Each number is 200 + 30 x the weight over its row's rms, rounded and kept within 0 to 999. Layers, rows and columns count from 0. The size before them is the row's rms in percent of the matrix's.

# layer 10 MLP down (transposed), 512x192, rms 0.129, rows 254-290, columns 0-63
107,176,214,209,189,188,154,232,246,233,221,232,198,179,167,146,266,209,206,200,207,227,176,213,233,207,205,141,217,164,198,264,189,167,187,157,184,249,183,156,190,242,234,175,167,218,202,217,176,234,204,210,223,217,207,204,231,217,146,179,214,215,238,221,197
104,161,177,224,227,144,242,176,236,149,191,174,246,211,167,173,190,197,192,230,219,204,182,202,220,207,183,208,170,177,200,183,201,246,239,216,209,251,237,166,169,195,241,132,266,179,238,193,140,218,217,186,165,205,228,254,230,240,210,185,227,157,168,233,194
106,184,216,150,202,138,254,210,160,202,207,185,185,159,166,196,208,242,165,184,210,187,187,205,202,154,168,187,161,246,215,214,250,206,222,202,227,187,181,253,166,164,190,216,185,244,186,189,174,236,134,152,255,197,237,181,194,168,188,219,172,228,240,207,249
096,184,168,234,177,227,169,180,227,249,188,238,127,188,240,259,185,207,163,168,205,189,155,153,247,159,188,186,214,220,183,172,211,170,191,208,219,218,247,233,269,187,197,198,243,234,187,243,167,182,219,254,206,238,214,184,187,184,195,182,284,167,178,231,230
097,273,134,171,268,169,166,187,223,174,145,216,241,166,189,203,216,224,176,217,189,238,223,197,251,170,207,217,153,172,173,173,214,203,215,211,220,189,171,224,121,235,244,211,164,193,203,189,236,228,199,205,260,218,188,165,190,221,167,195,189,213,175,210,200
098,206,232,203,214,178,180,228,213,235,180,187,205,194,177,187,200,201,234,218,271,261,147,197,153,205,188,177,197,193,203,232,208,192,176,225,153,205,235,205,156,143,180,253,188,232,206,164,144,194,208,219,203,242,157,239,183,167,213,192,172,235,173,184,205
100,231,245,173,245,209,274,190,163,243,205,178,254,194,183,178,231,209,204,222,216,199,184,158,245,210,161,148,173,164,198,205,201,227,201,190,205,217,178,178,231,227,192,243,210,192,151,206,231,170,222,210,199,235,198,198,186,259,177,148,217,204,189,133,256
099,196,244,163,181,199,219,183,183,216,205,192,246,188,176,213,180,186,261,167,188,161,152,135,222,153,160,238,173,207,162,241,229,231,131,202,194,166,244,218,205,227,253,218,216,157,214,189,163,222,223,244,213,225,201,179,190,266,193,236,219,242,209,137,212
102,218,215,188,221,173,227,199,238,235,161,193,231,216,211,194,180,176,234,166,179,229,165,209,239,200,185,200,182,205,168,197,221,219,203,165,222,219,169,195,276,118,209,193,165,160,205,193,214,208,137,240,164,189,193,224,191,205,202,226,166,191,245,188,194
111,227,136,210,176,224,229,218,189,181,230,225,210,186,175,187,202,248,188,163,204,210,172,157,210,212,237,200,196,189,184,181,207,178,172,195,213,181,233,206,199,218,226,177,198,222,236,204,187,195,240,187,205,196,195,248,250,225,212,214,199,186,198,218,282
092,223,212,132,189,205,180,200,167,170,208,195,183,215,201,200,240,180,213,100,154,204,183,208,208,214,207,217,209,186,199,269,195,217,204,233,178,181,169,226,178,231,172,171,269,163,155,216,228,224,182,181,198,173,225,193,195,166,207,168,206,166,223,218,202
099,190,201,225,205,168,152,213,190,185,194,261,210,175,184,236,229,225,202,217,160,185,207,157,169,204,194,187,206,115,131,188,168,169,170,166,193,187,155,202,157,129,181,238,183,235,223,179,213,176,248,195,197,155,185,226,197,182,190,262,172,193,229,138,221
101,229,191,196,170,213,196,219,210,233,212,201,182,220,213,225,161,165,189,241,246,200,211,230,210,181,186,175,180,230,197,220,159,144,227,158,192,217,235,177,200,201,158,272,186,227,187,211,209,215,199,188,145,285,234,199,206,151,235,195,229,209,188,178,194
088,211,241,152,174,197,225,233,232,260,192,186,180,199,234,172,196,209,172,201,190,192,206,138,221,253,194,203,246,206,221,174,182,223,206,228,222,256,204,176,174,217,182,211,251,194,226,195,198,154,224,216,204,193,160,223,156,254,233,185,185,216,187,213,233
101,183,251,228,220,221,268,217,192,165,226,225,223,179,205,161,206,164,217,168,163,207,216,244,223,173,193,218,116,167,220,195,191,192,179,187,227,214,193,221,289,196,220,213,227,206,231,151,232,146,210,184,191,220,145,223,185,170,231,201,228,187,178,181,183
106,161,192,213,216,232,206,166,171,177,196,167,194,210,215,155,224,158,219,231,265,214,178,188,186,214,197,171,179,178,228,210,194,162,203,181,216,207,251,162,210,190,152,176,185,200,249,162,192,162,179,246,157,238,190,183,232,200,225,181,228,299,144,160,208
108,184,220,148,226,206,174,203,256,186,255,201,197,235,192,224,226,152,213,207,211,193,220,231,270,187,275,201,169,178,214,208,226,177,175,179,168,207,179,183,224,117,160,198,198,163,183,179,192,240,189,205,137,188,201,195,225,164,157,222,253,189,216,274,197
101,178,157,209,242,200,196,199,230,195,242,241,232,199,161,186,243,199,249,189,204,201,229,205,164,179,178,216,204,203,238,166,219,139,184,133,186,173,170,126,166,188,181,191,176,242,203,162,183,231,177,205,235,190,172,148,174,169,197,182,202,247,159,152,128
101,195,222,179,213,195,209,237,174,121,183,236,145,219,188,198,247,243,250,219,203,164,203,235,231,171,218,166,158,172,227,191,233,189,190,180,207,180,230,133,152,226,200,295,240,206,210,170,229,223,225,194,209,172,143,193,166,231,172,156,171,240,205,199,188
099,272,157,199,222,192,198,204,260,172,157,200,184,199,184,204,212,218,128,167,195,220,206,215,223,114,200,195,214,205,197,185,212,242,192,196,234,208,236,248,191,181,207,241,158,245,224,211,179,142,194,201,196,199,186,206,216,190,207,145,254,174,193,211,196
101,198,190,198,191,172,205,230,269,200,239,182,230,233,181,228,185,188,192,194,214,234,226,168,191,231,173,174,194,200,178,226,168,201,183,177,208,169,216,237,139,198,170,177,131,178,226,155,241,188,190,148,201,186,254,193,202,214,217,216,258,218,231,251,213
100,223,235,182,210,157,203,227,229,220,210,203,212,146,205,173,184,187,209,211,234,140,236,193,193,272,236,163,222,227,225,208,180,168,162,177,190,164,223,189,253,210,229,186,167,231,190,195,200,188,167,223,203,186,207,136,162,226,170,176,219,185,239,244,213
099,245,183,205,241,202,158,210,179,189,270,170,214,165,230,196,200,202,202,178,191,182,252,221,237,219,229,193,172,210,186,174,208,196,220,203,186,200,240,137,205,182,177,251,169,231,190,202,212,215,238,185,205,199,279,193,163,181,186,276,182,196,219,188,252
099,243,218,187,183,218,164,201,211,143,157,187,180,203,196,245,234,156,173,188,223,210,202,151,174,201,248,196,163,152,181,176,215,167,220,163,157,247,180,192,176,177,231,200,263,187,195,226,197,208,184,215,203,171,184,173,182,167,201,170,155,231,216,237,172
103,160,194,209,213,199,200,207,194,251,216,199,162,196,212,215,223,220,255,209,242,267,182,207,218,230,210,210,198,180,225,205,219,170,261,160,221,228,171,177,175,190,218,220,196,199,165,214,210,212,205,218,199,188,149,195,197,204,190,189,194,196,206,212,232
100,227,135,211,219,159,170,185,246,207,170,186,194,178,176,151,204,199,227,198,216,166,202,221,235,230,215,197,208,198,225,162,220,223,238,170,172,180,253,199,199,243,185,221,178,188,178,218,193,182,230,126,175,196,181,238,160,187,175,207,223,193,198,223,221
092,224,181,184,153,244,194,198,182,179,216,162,230,224,136,190,170,235,221,221,202,188,190,202,258,211,189,280,186,232,207,247,177,148,174,245,181,204,186,206,192,230,193,219,188,191,204,198,180,233,209,208,198,216,182,239,208,208,243,200,204,192,228,233,196
096,192,195,183,247,226,182,181,209,146,177,193,216,253,191,221,221,230,198,174,120,222,227,284,209,229,183,204,235,186,217,271,226,164,175,210,210,166,184,201,166,167,168,194,213,237,240,189,229,213,234,188,209,195,220,215,150,217,224,162,212,265,153,190,147
100,238,214,237,211,261,235,193,185,156,176,167,243,206,194,187,255,197,222,201,218,162,178,144,218,165,131,199,180,204,192,152,165,175,206,204,220,191,211,155,162,240,214,196,202,244,163,188,233,144,196,204,161,239,214,180,179,168,186,211,187,208,195,210,198
101,230,222,197,199,222,217,168,192,183,180,200,188,197,228,185,165,162,211,203,193,228,174,184,173,175,213,125,245,224,172,197,251,191,245,200,211,165,191,237,204,167,250,138,261,222,225,165,162,182,259,218,201,209,216,208,170,236,244,186,184,260,219,236,173
086,188,184,242,233,224,201,190,213,143,215,187,213,128,170,227,193,189,149,170,169,189,188,197,243,195,200,229,275,184,215,177,224,210,179,241,170,180,219,180,200,186,197,227,204,191,221,146,164,180,215,245,251,241,227,191,229,159,189,203,184,175,206,204,189
100,213,227,223,198,138,180,160,217,266,221,190,189,183,214,219,257,213,182,248,184,180,198,154,192,169,181,228,203,239,211,218,199,177,223,153,209,239,160,174,226,187,241,138,203,215,183,236,231,137,168,212,174,196,185,222,219,158,213,194,163,176,188,204,171
103,205,188,168,206,190,210,208,242,155,179,235,157,252,233,218,247,229,231,200,212,164,220,210,186,225,193,180,239,211,219,220,218,203,215,210,195,226,188,207,246,208,191,229,165,232,191,208,179,170,184,186,157,175,202,220,204,206,183,150,152,179,206,245,176
100,200,182,238,239,200,182,242,215,240,236,246,222,120,258,226,230,166,253,193,194,198,227,263,224,232,211,167,204,224,173,161,197,191,172,242,182,208,174,180,221,226,209,219,185,187,231,189,158,233,165,238,172,244,176,170,225,236,174,236,204,245,192,275,180
096,165,226,253,257,212,197,242,220,183,172,228,172,239,236,181,267,133,256,179,184,260,257,190,255,221,188,167,182,188,142,199,211,193,237,170,201,220,190,163,249,217,160,222,263,190,195,194,230,224,217,177,211,211,170,227,164,179,185,186,226,181,210,182,179
095,202,224,188,199,219,187,236,183,159,234,191,194,216,219,139,153,167,202,205,159,198,218,233,189,182,192,184,251,192,169,211,182,205,211,236,171,171,216,208,179,170,216,220,170,204,194,182,161,218,171,171,217,216,218,235,167,222,244,181,183,137,142,231,226
092,221,196,194,242,152,192,197,232,185,178,190,209,240,196,208,253,150,195,197,232,229,159,224,189,185,194,188,215,219,173,222,189,199,226,202,222,230,207,291,199,207,202,220,197,199,189,250,170,191,190,200,239,239,191,187,196,169,197,198,174,208,145,166,139
# layer 10 MLP gate, 512x192, rms 0.131, rows 255-290, columns 0-63
101,179,167,155,214,194,192,208,178,217,202,192,192,202,156,219,271,193,192,219,193,204,144,231,244,191,152,204,255,187,231,185,212,248,185,208,100,210,189,272,221,228,193,186,202,164,268,203,167,193,215,219,167,180,216,197,191,215,178,228,163,158,192,239,209
103,199,195,198,200,287,239,182,200,219,201,205,198,180,187,199,169,226,248,180,199,182,204,186,197,185,210,153,216,201,215,218,211,186,203,221,110,228,180,208,219,168,172,235,220,191,225,201,166,246,212,187,200,198,229,186,248,226,249,249,194,204,188,214,224
094,197,215,173,241,154,194,179,262,226,136,195,208,225,226,217,200,193,220,199,202,194,194,173,225,209,198,173,239,213,233,196,236,192,174,195,120,147,205,211,179,197,151,165,174,230,185,220,189,218,220,198,208,128,148,212,184,232,212,167,237,204,214,149,223
091,189,177,178,182,236,162,210,177,197,250,229,182,237,190,236,186,164,209,228,199,190,223,167,177,219,216,210,195,163,151,264,167,195,171,199,225,213,184,207,170,226,236,169,225,236,246,177,208,185,198,132,175,163,198,123,201,227,238,233,209,250,208,212,183
096,179,201,213,229,230,202,198,197,226,169,245,219,213,194,207,201,241,249,272,204,306,145,212,173,197,218,188,258,197,207,247,208,219,192,190,228,222,181,169,241,229,220,198,217,188,216,181,163,253,192,190,142,223,210,218,185,164,201,148,241,224,215,222,224
095,216,224,208,204,195,193,206,207,195,180,187,217,217,237,225,204,212,252,227,221,207,168,268,160,169,145,196,174,144,177,255,178,156,188,151,204,204,144,205,241,212,215,149,176,155,218,188,199,202,206,229,226,224,192,211,188,251,163,168,205,258,197,203,199
099,159,176,160,221,190,204,150,145,221,199,205,213,210,193,151,199,235,172,222,227,241,202,228,216,206,200,237,201,200,176,153,164,227,189,194,221,197,236,172,200,225,218,148,161,187,208,167,226,240,199,233,198,211,254,250,172,229,216,182,200,201,243,250,294
099,190,205,235,221,202,239,164,193,170,224,207,170,279,145,206,211,160,161,203,223,236,238,269,249,195,228,212,224,201,177,145,183,179,207,168,229,220,209,150,148,216,173,182,212,161,228,151,224,153,195,195,208,164,166,232,195,192,161,187,239,203,210,172,217
099,243,228,169,190,211,210,228,189,178,212,163,185,180,201,230,186,214,202,199,197,160,243,215,159,195,169,204,201,230,195,170,245,222,238,175,259,215,236,222,221,202,177,209,188,154,166,182,165,257,174,227,288,197,241,194,195,145,231,178,152,217,150,202,161
088,204,231,138,157,176,222,165,221,238,220,223,170,211,238,186,201,155,179,191,235,213,165,190,209,224,174,198,168,196,158,237,251,195,223,193,231,219,242,204,203,190,165,240,223,211,224,192,233,151,181,193,174,270,258,246,182,227,176,212,199,180,196,190,157
099,171,231,200,229,223,210,206,235,165,236,200,231,201,214,214,242,169,136,222,167,222,206,171,210,177,180,167,181,276,239,238,167,222,230,174,247,193,226,236,168,205,185,196,263,205,169,234,177,245,216,182,233,266,174,166,183,178,134,205,84,152,155,220,168
103,221,249,175,240,218,251,216,181,145,201,213,227,226,203,236,203,200,204,198,157,216,214,209,161,234,175,256,163,190,154,156,190,198,224,195,183,192,209,163,214,229,182,238,160,224,186,186,161,247,192,166,167,181,182,212,162,190,171,156,207,193,193,239,210
108,229,222,250,221,199,210,161,207,226,209,208,173,205,226,165,195,204,166,188,199,227,232,209,217,181,209,156,216,191,210,161,176,194,164,215,184,275,241,229,193,187,207,178,181,186,195,213,190,145,179,256,203,205,211,235,199,195,241,170,160,238,198,228,207
107,137,250,168,250,222,194,141,230,190,231,214,202,181,203,196,242,190,181,186,118,208,214,230,163,200,208,214,154,208,256,185,207,194,238,125,218,226,193,214,223,234,149,171,178,204,187,240,144,190,201,250,180,207,238,166,184,218,161,210,180,214,155,234,252
105,198,142,135,221,222,199,189,208,235,220,254,168,176,184,218,198,198,209,209,141,200,217,211,184,238,155,242,210,171,179,169,215,208,205,196,263,218,166,254,169,190,211,194,233,167,191,247,184,194,172,189,193,235,162,212,161,177,190,242,235,197,256,187,200
091,208,158,173,163,182,185,197,209,204,216,165,196,175,196,214,214,199,166,188,236,198,201,202,222,165,148,178,213,179,217,229,187,207,197,186,151,205,176,248,243,248,171,158,196,190,185,159,157,241,236,194,205,241,213,209,187,180,212,138,158,217,280,208,187
106,204,243,212,229,161,213,190,176,188,197,207,148,215,200,219,199,242,229,199,174,268,189,182,141,231,228,206,233,205,242,192,161,187,221,167,204,238,269,221,230,149,239,220,228,193,169,227,168,206,261,240,239,181,186,201,206,241,180,209,220,218,156,193,205
097,229,215,212,171,180,182,160,180,187,238,184,157,189,183,239,192,217,195,197,175,193,247,129,168,221,120,251,232,209,194,169,232,199,203,200,176,218,210,178,243,203,168,197,148,216,177,189,242,204,181,227,196,244,184,180,190,191,212,197,149,168,210,176,204
097,161,139,181,195,184,163,207,214,226,170,226,189,231,162,181,128,191,213,198,165,218,230,227,210,186,197,241,221,217,179,188,152,214,221,214,184,178,238,165,136,214,215,227,221,232,256,191,184,164,256,175,210,180,224,207,180,257,226,267,233,211,197,208,152
092,187,177,206,206,216,250,188,160,161,200,197,141,204,200,244,248,200,176,169,154,191,218,226,186,155,212,194,176,189,223,178,153,202,204,158,208,129,166,151,210,190,206,213,191,202,217,242,196,197,191,151,137,176,176,156,265,176,237,193,163,151,192,210,243
095,168,178,215,228,169,181,139,214,226,233,204,240,210,198,234,210,183,178,194,194,194,222,170,203,127,250,132,190,163,167,281,228,198,176,216,155,213,207,205,184,242,162,204,214,217,194,211,210,183,246,235,193,203,199,179,214,233,189,210,160,211,222,194,195
100,125,132,181,207,174,195,200,200,193,180,160,163,137,226,174,190,187,242,181,234,235,231,234,181,223,258,141,160,158,213,181,174,152,193,222,189,169,169,183,202,197,199,247,224,219,215,212,183,209,149,158,174,195,213,194,228,195,237,182,181,201,148,154,160
106,204,205,270,171,210,188,184,178,161,206,233,208,210,215,163,204,263,227,228,190,191,148,189,199,250,206,165,266,188,212,228,182,199,164,196,170,271,170,207,210,227,190,230,171,188,199,194,167,160,156,221,177,197,216,199,256,236,206,183,197,163,180,250,121
103,215,170,148,236,235,216,204,201,186,185,211,151,206,164,205,208,204,155,137,190,148,185,154,189,210,168,198,188,196,177,187,208,195,211,227,180,239,209,188,235,207,183,204,219,228,204,202,162,221,154,215,206,216,155,226,205,127,195,171,220,197,161,139,255
099,240,219,185,206,155,208,203,222,239,210,239,171,201,207,181,143,212,265,223,224,196,264,203,172,242,244,259,225,193,210,236,225,233,223,174,155,236,213,189,162,197,137,169,254,201,214,207,252,229,237,188,165,146,202,222,172,241,199,159,205,165,188,202,199
097,210,223,166,203,192,233,233,239,227,205,214,198,211,92,143,215,157,179,246,156,283,184,170,231,160,209,222,222,202,169,166,237,155,188,184,181,242,189,179,171,174,195,163,209,203,203,222,208,227,289,193,201,208,207,250,166,138,223,192,222,237,221,206,189
094,163,183,148,192,200,185,219,180,225,226,172,181,126,235,207,259,155,238,204,191,231,178,207,217,191,212,181,171,150,171,217,180,238,160,166,169,202,160,186,195,212,223,211,205,201,190,211,166,214,195,200,197,154,210,216,229,163,219,227,242,174,234,196,198
097,196,177,192,206,157,130,211,267,255,194,224,156,209,230,271,213,242,154,170,236,207,193,243,169,199,216,207,195,235,185,188,185,275,150,206,233,224,202,173,201,169,184,180,184,241,176,154,145,145,215,237,227,167,172,234,233,157,211,186,186,206,216,207,173
105,179,213,222,211,258,181,194,212,285,156,180,205,254,253,153,172,161,234,207,178,157,238,194,193,173,198,197,226,171,224,141,181,239,170,126,224,216,131,290,232,190,222,216,216,173,160,191,165,219,208,211,233,179,196,215,214,171,191,181,107,203,176,184,255
086,200,142,203,171,210,215,209,186,157,220,164,182,206,218,203,187,174,203,194,212,151,162,264,220,204,201,238,195,225,210,205,243,257,196,249,191,228,197,192,235,196,179,239,213,186,253,105,226,147,203,211,202,266,187,250,259,216,220,180,169,203,219,173,178
096,188,192,225,232,253,188,208,158,155,238,195,178,227,186,238,165,183,226,220,226,163,189,184,224,192,202,237,213,153,196,193,207,242,237,166,174,209,224,195,163,241,221,172,233,222,205,145,197,139,236,207,198,205,267,230,218,229,252,191,191,200,201,246,229
096,230,188,223,176,209,203,211,157,226,190,188,187,117,265,229,221,236,188,223,219,221,237,247,173,201,181,168,180,263,172,213,198,202,193,156,186,193,189,229,176,201,159,222,193,192,199,222,168,184,209,175,176,233,177,230,210,204,164,282,207,179,221,271,171
101,188,146,207,148,114,166,213,155,164,207,218,206,244,223,222,239,212,197,220,237,194,205,215,271,213,210,145,227,226,173,164,242,240,164,180,165,232,200,201,242,208,153,133,161,200,204,184,211,187,233,230,178,177,191,184,220,251,192,188,183,218,182,227,213
099,185,201,205,129,151,259,231,206,184,206,203,244,179,249,201,160,252,186,182,205,193,231,230,189,226,192,207,214,197,153,189,194,187,185,171,170,226,208,204,175,179,276,215,247,104,214,224,192,187,209,214,154,166,194,164,207,215,185,195,238,187,234,132,220
098,223,179,193,184,218,223,159,226,220,184,147,172,225,166,223,248,175,207,166,238,232,192,208,236,221,242,167,180,192,199,188,181,179,217,167,222,207,228,227,216,229,189,182,179,171,185,217,191,206,174,237,185,211,165,198,231,191,160,225,166,212,211,162,219
098,195,183,166,224,202,194,228,189,208,161,185,184,147,222,218,201,166,255,209,213,203,170,240,239,184,241,252,223,145,244,235,202,178,219,178,166,232,148,162,199,272,220,151,179,210,200,263,171,165,222,151,198,200,180,172,178,205,192,176,165,228,212,199,221
# layer 10 MLP up, 512x192, rms 0.136, rows 255-290, columns 0-63
108,152,206,159,226,184,189,175,167,184,168,224,225,201,144,203,242,205,178,210,245,247,235,241,168,189,172,240,237,204,233,167,206,252,236,229,179,209,239,210,212,202,210,133,193,171,190,170,152,254,250,167,217,212,190,234,209,210,179,243,188,177,234,172,171
105,203,177,128,197,233,291,138,207,191,216,226,204,190,135,190,181,195,226,177,160,152,208,195,179,194,201,170,183,166,210,227,230,194,217,257,187,219,236,199,247,166,204,181,211,228,199,235,256,199,202,198,193,204,192,157,161,192,170,217,183,206,225,187,258
099,180,178,178,207,175,155,210,223,178,250,164,243,198,195,161,196,197,186,129,215,208,221,173,213,199,209,172,155,176,233,250,188,180,226,164,202,207,182,190,176,165,246,210,190,192,225,211,202,291,223,197,233,223,124,203,190,195,205,226,163,204,216,230,206
096,216,196,224,203,237,185,179,227,206,238,214,167,252,179,162,224,208,242,219,226,190,172,187,246,228,204,155,222,183,201,224,194,190,185,262,195,222,235,268,123,220,174,215,203,233,248,192,162,214,178,188,246,191,223,257,190,234,143,235,201,270,244,212,211
104,201,201,241,189,234,165,165,198,165,194,203,138,138,216,198,212,213,185,158,204,211,230,180,270,177,165,167,192,219,228,228,212,220,197,196,168,180,149,235,167,200,149,187,199,218,213,217,208,178,177,225,206,206,214,205,192,214,199,193,266,194,166,210,180
102,194,171,194,191,219,156,220,197,211,187,202,170,170,209,181,229,199,233,197,212,182,205,237,223,237,199,181,188,232,183,229,226,205,152,167,243,202,207,229,141,228,160,239,195,162,227,166,165,189,249,185,262,215,222,179,187,166,216,146,215,247,180,199,247
099,243,211,223,189,188,186,255,201,205,243,206,222,188,161,164,138,214,204,184,237,204,164,240,225,191,199,209,240,160,217,196,189,181,215,187,225,152,226,219,157,189,199,229,188,154,148,159,170,205,223,192,242,196,202,229,126,222,219,184,181,228,253,186,258
105,185,135,124,203,177,158,190,167,241,193,217,181,156,208,210,216,201,190,204,200,222,175,203,235,192,286,205,183,159,208,153,214,191,194,189,178,193,219,128,237,183,181,247,190,209,145,201,182,237,202,182,232,178,155,208,225,180,208,209,158,206,185,211,214
100,177,194,184,140,266,194,223,140,186,156,213,170,216,231,223,182,177,204,222,256,195,220,160,235,248,161,164,183,178,207,215,242,216,235,204,165,185,154,199,220,238,189,212,185,230,188,236,154,198,166,246,155,256,186,181,184,147,153,224,234,191,206,242,175
086,167,178,214,167,229,249,196,210,219,197,165,214,157,217,229,175,163,200,161,202,178,184,140,245,129,164,213,225,151,164,240,182,213,163,173,231,204,182,176,197,229,241,163,268,238,171,175,221,187,254,165,184,203,223,228,225,145,187,206,213,202,203,165,220
098,200,215,180,237,219,252,177,212,211,190,189,221,212,165,217,216,181,152,204,179,221,190,200,231,200,211,166,173,194,198,207,188,202,236,255,211,239,118,214,153,206,178,249,200,213,209,203,179,200,187,198,191,187,186,223,219,200,205,204,203,167,217,163,158
103,198,201,185,168,238,196,230,213,146,201,219,149,170,197,167,215,229,177,190,164,209,235,212,281,217,138,188,190,178,180,194,206,209,220,199,200,180,220,211,208,169,236,219,192,187,192,138,172,216,199,185,244,196,235,184,225,239,187,237,186,193,184,181,236
118,188,218,172,215,179,199,210,198,140,207,203,218,216,232,284,234,243,202,228,184,146,196,206,173,221,239,184,207,167,235,193,200,244,205,186,158,205,163,195,223,166,182,124,213,220,173,149,156,120,177,177,205,196,211,218,222,220,190,172,204,190,218,165,235
100,125,208,149,207,241,179,180,205,141,267,207,194,210,213,203,204,197,226,202,240,180,169,238,196,234,185,220,204,178,167,255,209,156,224,182,185,200,279,216,242,206,139,183,217,191,165,244,206,200,231,211,170,178,157,182,217,241,188,217,196,190,225,195,285
101,184,227,189,197,149,201,212,181,163,214,244,228,159,213,212,204,183,146,182,235,177,173,242,215,231,244,224,218,189,234,215,248,187,186,160,206,218,120,182,233,174,201,225,153,163,149,228,205,194,279,176,143,185,147,198,181,174,187,214,189,199,160,208,240
102,156,184,222,245,232,191,185,201,275,198,218,179,189,201,151,255,227,189,227,214,172,189,196,178,217,225,213,289,194,180,224,259,188,168,195,166,189,194,171,184,210,180,190,181,211,239,283,185,220,197,185,166,153,215,180,166,224,220,231,271,221,217,267,195
099,224,175,196,200,227,194,250,196,177,168,220,190,195,173,195,245,241,229,207,213,202,155,215,240,218,181,219,241,177,204,127,229,187,236,219,173,224,167,261,182,215,221,168,200,241,170,175,163,202,235,237,175,166,220,120,210,202,162,199,181,196,196,201,196
106,187,145,181,174,237,224,190,210,196,198,194,153,179,208,198,248,209,191,206,214,176,184,178,201,195,223,169,206,210,201,212,185,241,201,173,226,246,242,262,190,201,202,235,222,179,149,201,246,236,181,209,249,168,248,204,206,194,171,210,260,193,233,193,156
099,166,186,216,184,233,179,210,221,213,199,150,202,182,150,204,214,191,228,172,167,189,212,229,193,213,211,199,236,158,186,226,219,247,217,217,194,203,165,131,198,203,187,255,216,243,127,168,222,195,181,153,232,201,168,204,138,198,176,190,183,204,272,204,201
098,215,159,197,199,270,163,239,222,198,235,238,220,237,179,196,216,178,176,182,226,169,225,212,229,193,189,164,241,156,192,200,191,212,219,183,208,171,229,196,206,214,202,256,204,195,183,179,225,211,211,206,267,179,217,186,232,239,220,217,214,217,221,227,162
093,195,185,214,224,172,193,247,152,202,215,195,132,175,197,229,224,205,180,180,179,195,190,206,158,180,221,234,218,143,189,218,221,206,190,199,203,219,121,248,204,147,202,196,161,197,199,210,196,207,240,235,143,197,284,156,199,223,181,192,201,160,171,220,227
104,190,191,208,246,210,187,175,219,202,191,188,207,168,208,200,213,205,241,242,237,172,174,231,186,215,238,252,221,187,137,173,202,241,223,163,159,214,217,159,206,204,198,216,202,191,182,211,219,234,192,178,197,201,185,209,169,179,214,208,147,208,178,188,148
091,210,242,217,153,239,175,158,197,159,184,187,189,183,201,161,234,195,222,200,182,140,219,153,251,225,185,203,180,197,191,216,211,259,190,206,235,203,211,218,169,188,219,191,176,209,215,191,174,238,184,139,227,173,196,188,192,213,204,210,221,193,205,249,177
101,196,222,227,229,124,245,159,174,231,183,243,190,261,150,223,238,176,183,177,182,157,170,236,227,209,204,226,148,174,225,183,185,203,202,199,201,195,187,128,191,212,200,187,198,196,150,143,186,186,150,200,149,164,261,163,194,204,215,249,206,164,167,151,214
100,154,267,157,222,272,164,214,165,207,188,171,206,244,220,179,181,175,213,278,243,265,210,164,184,168,162,251,199,190,224,219,180,216,175,226,214,149,201,195,202,248,213,184,211,135,238,210,203,226,183,215,188,173,192,181,190,181,186,170,198,191,203,239,259
093,217,205,228,205,200,194,190,235,202,209,227,159,204,158,187,160,208,201,242,187,178,180,218,197,202,183,189,185,186,204,171,186,210,155,189,252,259,240,226,187,192,246,185,252,207,189,172,190,211,180,219,239,182,241,177,203,214,209,140,218,183,235,235,163
095,194,236,156,216,191,172,194,163,219,180,194,178,231,271,167,172,166,201,222,223,183,174,264,193,225,210,168,215,210,129,189,145,219,197,235,192,231,200,218,145,182,143,128,233,150,214,213,174,174,211,216,205,215,263,214,177,200,153,251,233,161,222,187,178
099,186,165,199,178,238,231,212,185,186,230,168,178,177,218,208,230,201,161,184,225,183,247,185,215,157,206,243,215,190,227,154,206,204,197,168,156,193,162,220,219,236,174,186,229,145,169,231,217,227,208,207,179,217,188,196,116,233,187,173,216,216,157,240,170
108,195,228,223,161,199,231,214,155,183,210,176,204,175,231,206,151,203,154,205,192,163,207,204,147,171,169,231,204,228,175,230,110,201,161,195,235,195,149,247,193,204,195,172,247,151,160,159,199,216,231,163,230,192,162,171,241,187,232,270,196,182,179,231,164
099,202,240,190,234,207,165,192,195,229,166,207,198,206,211,190,192,193,221,215,207,182,213,157,224,172,157,226,130,161,185,221,156,207,182,201,190,212,211,178,107,160,222,192,166,210,196,257,181,235,220,190,234,177,233,203,210,211,232,226,198,200,201,223,261
092,218,166,170,189,175,234,229,213,155,196,252,206,176,193,207,189,207,190,150,152,206,183,253,189,269,167,225,215,201,169,201,192,213,191,183,225,153,204,189,228,191,168,195,170,198,190,210,197,280,208,221,242,179,198,180,249,209,188,251,237,205,242,154,190
103,196,200,163,222,152,152,161,168,185,176,178,197,175,188,214,209,221,184,184,204,167,149,161,231,207,188,179,216,179,228,148,201,159,217,175,186,210,214,172,228,245,221,140,212,246,231,144,205,193,152,227,187,173,219,277,175,230,266,141,238,171,178,172,217
105,182,242,205,164,194,210,216,188,214,148,238,240,181,189,250,222,183,224,211,228,240,208,146,180,185,206,136,141,217,214,147,222,221,166,200,182,193,168,226,182,199,173,166,235,202,239,149,187,126,222,185,173,176,210,214,232,165,154,247,210,189,155,197,212
102,166,195,171,144,151,199,208,181,173,169,160,163,175,168,243,166,162,284,214,224,221,169,216,192,108,177,243,193,209,226,197,225,203,196,219,187,223,216,191,144,225,243,209,178,158,193,245,202,210,241,225,209,247,234,215,202,162,196,199,165,184,165,174,194
103,183,223,269,209,211,179,173,159,178,219,225,239,225,218,203,144,192,198,205,169,223,209,186,162,185,129,249,197,227,196,205,272,214,229,209,216,265,199,197,210,217,216,175,218,181,222,227,245,209,223,227,233,224,243,214,185,176,196,165,181,246,197,180,201
095,175,155,201,198,199,241,211,240,254,236,217,212,194,191,197,249,248,187,203,221,226,238,184,255,231,211,197,193,208,184,220,190,204,181,156,211,137,229,239,191,190,203,153,203,216,220,154,209,192,244,221,150,180,196,206,224,206,213,230,249,223,198,153,210